Each number is 50 + 15 x the weight over the matrix's rms, rounded and kept within 0 to 99. Layers, rows and columns count from 0.

# up: layer 3 MLP up, 1792x448, rms 0.0457, rows 1061-1085, columns 320-383
# down: layer 3 MLP down (transposed), 1792x448, rms 0.0415, rows 1061-1084, columns 320-383
up1061:72 06 48 66 05 50 38 31 49 50 42 50 37 49 65 18 76 57 27 52 56 40 52 54 50 49 58 40 36 65 54 61 43 29 41 46 47 45 62 48 64 62 57 40 54 53 42 72 70 69 55 56 22 53 28 45 51 44 43 18 46 58 55 63
down1061:71 78 47 39 70 38 61 63 66 62 48 49 67 42 62 40 60 60 31 71 63 64 62 55 62 42 62 46 39 66 66 47 47 37 40 69 43 59 62 60 53 55 61 58 39 60 48 52 66 39 36 37 31 63 61 65 71 20 48 75 47 42 69 41
up1062:69 56 83 50 50 69 50 66 44 42 49 29 42 39 36 68 58 44 41 54 59 73 57 68 31 48 44 38 56 68 48 63 57 43 57 56 29 56 40 61 50 51 68 30 54 62 58 63 58 23 46 41 60 70 49 36 71 73 31 39 29 45 24 65
down1062:51 48 46 38 70 37 50 48 21 40 65 42 47 69 42 62 62 56 45 39 49 38 65 49 78 49 37 40 65 39 40 48 50 26 73 45 52 44 62 54 60 47 51 63 19 68 35 40 59 53 59 27 44 66 61 70 47 38 48 28 46 56 49 34
up1063:86 43 45 42 25 99 64 33 43 08 25 47 64 18 36 34 05 58 70 48 18 60 52 44 21 54 34 55 51 18 40 24 33 33 56 46 49 45 60 51 48 53 75 39 29 41 41 63 35 39 25 59 66 25 55 25 66 45 45 58 68 41 44 57
down1063:61 46 48 51 68 81 52 41 04 43 57 47 53 42 45 25 33 60 50 34 00 53 50 39 46 43 66 43 39 38 58 41 49 52 74 00 26 72 63 44 99 58 50 37 57 52 44 51 54 19 50 39 45 33 59 32 73 54 61 67 29 40 55 52
up1064:51 58 32 56 54 45 41 65 60 51 63 32 47 62 35 16 41 69 43 44 62 51 28 45 47 38 71 59 46 53 47 54 36 71 51 52 40 54 43 43 54 55 66 15 51 69 59 99 41 54 50 43 40 71 68 20 72 59 57 37 42 47 38 57
down1064:65 50 73 55 38 72 48 45 99 42 71 33 65 48 61 46 54 60 51 28 61 37 52 57 49 56 42 54 66 44 40 44 73 57 48 60 26 29 46 72 49 54 50 59 57 42 39 50 33 34 49 25 23 66 26 49 53 38 60 48 54 61 62 53
up1065:53 53 23 74 19 94 30 73 48 87 29 71 62 37 44 34 56 45 47 35 40 48 31 29 40 02 57 27 54 33 50 27 17 70 43 45 15 77 58 38 46 65 33 53 32 37 56 91 88 45 41 57 93 50 70 56 70 51 26 53 53 45 75 47
down1065:56 58 41 37 70 42 60 34 82 51 33 39 41 39 44 47 53 57 34 50 57 11 60 69 38 62 52 91 53 45 71 52 47 51 43 04 70 24 48 55 62 45 75 54 62 50 61 51 20 38 73 71 78 37 47 25 87 55 48 57 13 57 36 28
up1066:48 42 50 69 28 57 41 33 53 23 27 65 54 38 37 42 38 35 55 54 57 51 58 77 56 32 37 62 69 33 39 58 74 35 45 36 35 49 26 72 22 51 33 63 68 42 45 35 50 36 35 44 66 49 91 43 50 64 63 54 64 01 32 84
down1066:49 54 67 49 51 57 44 42 38 47 41 66 35 56 60 58 54 50 46 66 45 41 79 36 64 56 50 71 41 42 51 44 55 42 62 63 73 40 57 80 35 22 47 45 77 51 78 39 33 63 62 57 58 57 45 29 31 50 52 83 50 21 43 59
up1067:53 17 48 60 44 60 59 49 55 43 38 61 72 63 61 26 54 42 55 70 39 59 21 51 56 58 33 74 28 40 66 63 47 18 65 53 52 64 50 36 45 51 41 69 57 83 35 31 57 25 68 68 38 09 74 29 37 61 44 62 67 28 30 50
down1067:62 43 69 37 17 29 44 70 56 89 47 50 50 28 35 44 52 28 60 55 49 59 48 37 40 58 63 52 47 58 37 41 71 43 65 59 41 57 46 27 60 45 37 56 57 50 48 50 68 65 58 58 52 37 70 44 38 50 82 46 44 43 35 35
up1068:67 60 70 63 42 48 40 72 34 54 54 81 54 41 71 70 46 44 64 49 50 57 70 33 44 54 69 67 58 01 55 40 60 45 18 51 57 57 43 56 60 41 34 40 49 53 44 61 55 32 38 33 34 38 42 66 52 37 53 48 62 17 71 67
down1068:52 82 43 69 36 51 38 21 00 44 59 51 48 59 41 65 39 46 56 44 59 42 68 59 45 36 70 37 58 77 34 48 62 39 38 33 61 40 26 54 81 52 48 48 64 18 36 62 68 44 55 61 59 65 46 64 37 51 60 62 09 55 59 34
up1069:42 47 50 27 62 46 60 63 63 30 43 28 55 56 31 43 44 56 48 42 50 49 53 38 38 40 34 54 69 67 41 50 56 62 72 43 30 55 54 47 43 65 74 11 30 32 64 51 39 64 65 52 40 46 50 31 66 43 44 14 22 51 58 49
down1069:52 57 47 55 42 31 54 49 61 65 64 67 51 51 72 39 75 44 54 19 66 52 66 64 41 68 33 49 56 56 24 78 33 66 49 86 48 37 43 46 40 38 37 72 46 47 57 40 68 49 41 53 71 30 36 46 50 59 66 46 57 47 50 66
up1070:62 52 44 70 39 58 58 18 29 77 55 68 52 63 80 41 36 45 46 56 47 32 25 63 57 18 39 54 32 49 80 67 35 39 56 52 34 52 62 36 36 56 37 57 34 38 22 60 47 39 54 53 71 48 70 71 71 66 47 50 46 73 66 65
down1070:51 58 55 54 56 54 46 44 57 77 36 52 28 55 56 52 56 78 11 28 51 16 51 74 79 42 48 72 53 64 61 60 60 51 51 41 75 49 62 38 70 42 62 42 64 50 52 58 54 73 50 62 53 65 40 46 75 65 37 29 71 81 45 54
up1071:72 19 81 63 66 59 45 50 56 36 30 85 47 50 83 55 62 48 43 46 22 53 58 66 29 61 56 79 58 18 27 25 38 43 29 73 67 49 33 53 47 46 73 47 60 57 47 68 51 47 41 28 61 44 26 19 08 51 49 51 65 38 31 42
down1071:20 30 29 60 49 56 31 65 31 55 57 39 53 74 59 40 37 67 38 33 49 42 42 73 34 45 76 52 68 75 24 45 77 63 24 18 53 23 58 52 88 45 82 17 71 57 28 33 52 57 55 61 52 67 39 44 44 74 28 34 39 72 54 49
up1072:59 43 69 33 67 39 28 68 55 54 58 28 68 49 72 59 57 47 48 42 62 42 39 72 48 31 59 63 59 58 50 43 31 42 50 69 49 39 48 57 33 62 57 59 26 61 69 52 64 56 67 44 52 53 45 65 36 51 35 25 24 49 52 53
down1072:44 59 32 75 43 54 61 42 65 50 49 64 46 21 41 60 21 37 49 44 27 44 48 33 38 43 62 47 38 25 41 47 55 48 20 17 41 48 31 65 65 32 37 37 71 38 53 33 53 53 51 50 77 45 60 36 48 66 50 47 57 41 59 51
up1073:61 69 19 41 46 53 46 53 44 58 28 64 41 15 44 44 52 41 34 72 36 47 22 57 64 56 78 49 32 66 61 45 55 51 65 61 63 61 60 66 48 55 59 73 28 37 38 67 61 35 44 39 50 58 46 55 62 64 32 49 57 31 45 38
down1073:69 54 67 58 56 29 66 66 59 66 83 59 56 57 59 70 44 20 36 30 30 15 44 55 42 51 71 37 36 58 53 47 51 38 69 70 40 47 37 25 28 87 57 57 69 36 62 41 55 36 48 31 35 47 37 28 63 26 72 37 64 51 42 54
up1074:58 19 27 30 67 54 38 28 55 49 37 53 45 51 64 61 46 56 51 43 66 54 81 63 53 28 71 58 47 56 50 58 27 51 65 46 49 39 36 58 44 45 33 59 38 77 63 46 53 58 57 26 61 55 36 64 49 52 58 58 64 49 46 46
down1074:35 64 43 61 56 82 38 35 99 60 68 30 44 41 38 45 49 45 78 38 23 51 48 36 26 31 54 48 70 53 48 51 61 35 43 54 27 60 44 72 39 53 64 45 36 43 27 43 30 37 57 67 62 46 31 55 32 53 45 45 55 50 53 52
up1075:66 55 46 80 55 43 56 42 60 48 65 49 51 54 63 41 48 48 55 57 60 47 44 57 56 44 46 62 39 53 52 52 39 32 68 57 62 53 62 34 48 68 48 38 24 64 29 53 43 57 30 30 48 52 63 73 73 48 49 25 12 27 63 50
down1075:35 64 41 51 58 72 57 35 48 56 57 61 48 45 42 40 55 52 53 58 60 63 40 65 41 46 61 44 47 57 61 42 55 20 21 70 45 45 42 59 43 55 51 39 53 57 44 52 45 50 48 42 73 56 65 20 40 63 53 55 63 48 32 56
up1076:46 40 76 55 39 37 68 54 36 81 60 37 38 60 36 52 47 48 78 64 47 36 29 70 29 46 38 86 63 45 47 45 39 59 45 49 52 60 41 19 53 23 51 49 59 73 33 51 46 53 34 55 39 64 61 54 61 40 56 63 33 48 41 51
down1076:51 57 51 52 62 49 28 48 30 27 65 58 39 36 36 43 59 57 44 52 55 42 63 36 45 57 45 63 32 55 62 53 45 34 46 57 43 57 49 82 78 55 59 66 64 48 26 39 30 70 38 61 40 19 42 51 52 60 71 49 71 68 40 40
up1077:87 63 89 69 56 32 56 61 60 38 33 36 50 65 61 46 30 63 36 87 32 69 57 37 44 54 63 77 63 45 76 35 68 32 68 61 68 65 47 41 49 66 33 32 26 32 80 46 28 37 46 34 61 48 54 62 63 60 59 63 29 26 23 51
down1077:57 47 76 43 43 15 66 36 45 29 39 52 39 42 41 68 48 46 33 16 23 60 39 31 19 42 55 64 57 34 53 41 77 57 62 47 48 51 55 62 71 53 33 45 41 57 57 40 69 40 44 33 38 50 57 38 57 56 84 93 63 61 64 52
up1078:48 39 67 58 54 40 62 39 50 42 50 50 79 52 61 48 55 46 69 45 51 50 56 39 75 28 48 33 69 55 33 43 38 80 30 49 45 62 18 49 39 58 42 42 57 68 78 70 49 46 53 58 34 66 43 41 47 52 50 59 58 63 40 59
down1078:55 43 61 50 71 61 68 50 26 38 56 73 66 49 56 44 51 29 42 32 44 22 56 41 68 57 60 50 69 31 56 58 43 47 68 42 29 57 56 56 50 62 61 47 64 52 53 60 39 43 62 57 35 45 63 43 28 38 63 49 57 57 37 55
up1079:34 44 26 32 48 31 56 41 51 53 48 47 41 42 45 45 43 32 77 94 59 65 20 49 27 40 51 39 34 29 54 30 67 54 51 60 18 95 40 37 25 48 61 66 64 58 58 61 68 51 52 68 37 57 61 51 25 94 52 54 49 72 17 53
down1079:58 11 62 53 52 38 77 56 43 26 56 49 33 56 49 37 53 77 49 37 60 36 59 56 79 55 70 45 44 74 40 40 83 55 43 73 39 30 48 68 62 51 61 42 50 36 45 61 50 66 34 62 50 61 30 45 44 49 41 40 28 42 59 41
up1080:39 41 29 43 29 50 47 65 44 46 47 60 58 25 29 15 48 67 65 62 50 60 27 30 77 51 87 60 52 43 38 64 36 60 68 46 39 47 21 56 45 54 76 60 59 68 26 18 59 35 35 54 28 19 61 61 45 49 53 35 45 19 50 43
down1080:32 28 63 75 48 51 67 51 30 65 62 73 60 44 47 63 42 38 67 36 50 32 40 41 61 39 12 61 43 41 32 57 28 20 63 70 61 35 65 49 41 62 61 33 53 58 61 45 74 63 58 42 62 44 51 15 69 60 62 46 46 64 44 72
up1081:43 42 72 48 34 52 37 47 52 39 59 92 60 55 58 68 63 59 41 66 48 42 41 20 20 64 44 69 39 36 67 48 50 48 06 51 52 54 43 57 55 41 35 44 51 52 80 46 52 36 59 43 74 49 45 42 16 80 56 61 52 52 23 41
down1081:49 52 58 65 33 57 58 52 25 63 79 50 57 39 43 33 53 37 45 10 63 35 53 64 60 51 48 30 44 61 54 68 33 57 43 52 50 54 37 44 33 40 65 39 58 71 77 19 63 89 50 48 56 34 72 26 51 45 74 86 54 30 40 31
up1082:50 41 28 45 39 62 55 42 41 50 31 68 84 67 42 60 46 76 42 80 50 61 45 21 45 55 72 80 20 35 61 68 56 50 23 58 35 48 27 50 34 42 43 39 44 49 62 52 57 40 44 30 42 55 24 43 75 79 48 53 70 17 23 53
down1082:42 68 39 35 53 48 59 38 47 90 69 49 66 46 30 76 68 47 46 53 28 89 69 58 23 61 71 67 27 47 48 46 32 80 57 57 59 39 49 37 58 47 33 52 54 54 40 72 65 53 66 45 52 59 49 26 64 31 49 75 18 82 35 57
up1083:51 22 58 69 45 45 33 64 69 72 42 60 49 63 70 45 62 33 53 40 60 68 40 48 57 47 61 49 57 43 50 55 59 34 21 63 68 64 62 48 49 45 11 42 48 53 55 64 74 45 59 55 52 72 42 18 37 51 58 64 44 68 48 52
down1083:70 65 43 46 85 49 62 50 62 69 48 35 63 40 44 15 60 50 44 29 65 20 35 58 46 45 40 92 36 50 57 31 51 59 68 68 56 36 77 15 61 75 53 32 48 46 46 53 58 27 64 47 38 69 44 53 64 56 25 32 52 22 60 34
up1084:37 69 22 30 42 50 26 51 69 63 36 53 36 41 78 36 46 50 69 63 25 50 40 48 49 28 63 47 54 56 54 33 58 90 07 49 33 74 26 56 42 66 60 59 49 41 80 55 46 53 71 57 62 51 53 30 48 67 38 40 55 57 56 69
down1084:45 72 39 69 31 48 44 39 63 49 64 83 26 65 37 65 71 47 47 47 46 47 32 36 76 43 37 50 50 66 30 91 61 71 42 57 46 56 54 79 56 49 65 69 19 36 38 52 38 59 45 56 47 44 61 31 68 59 66 41 68 86 73 58
up1085:40 34 60 70 47 67 49 39 79 52 39 86 53 62 62 52 30 46 53 56 00 40 42 46 69 69 58 45 47 31 80 42 56 24 47 58 58 37 58 16 49 73 19 30 70 55 34 46 20 32 54 49 56 71 65 32 23 46 41 56 68 53 66 47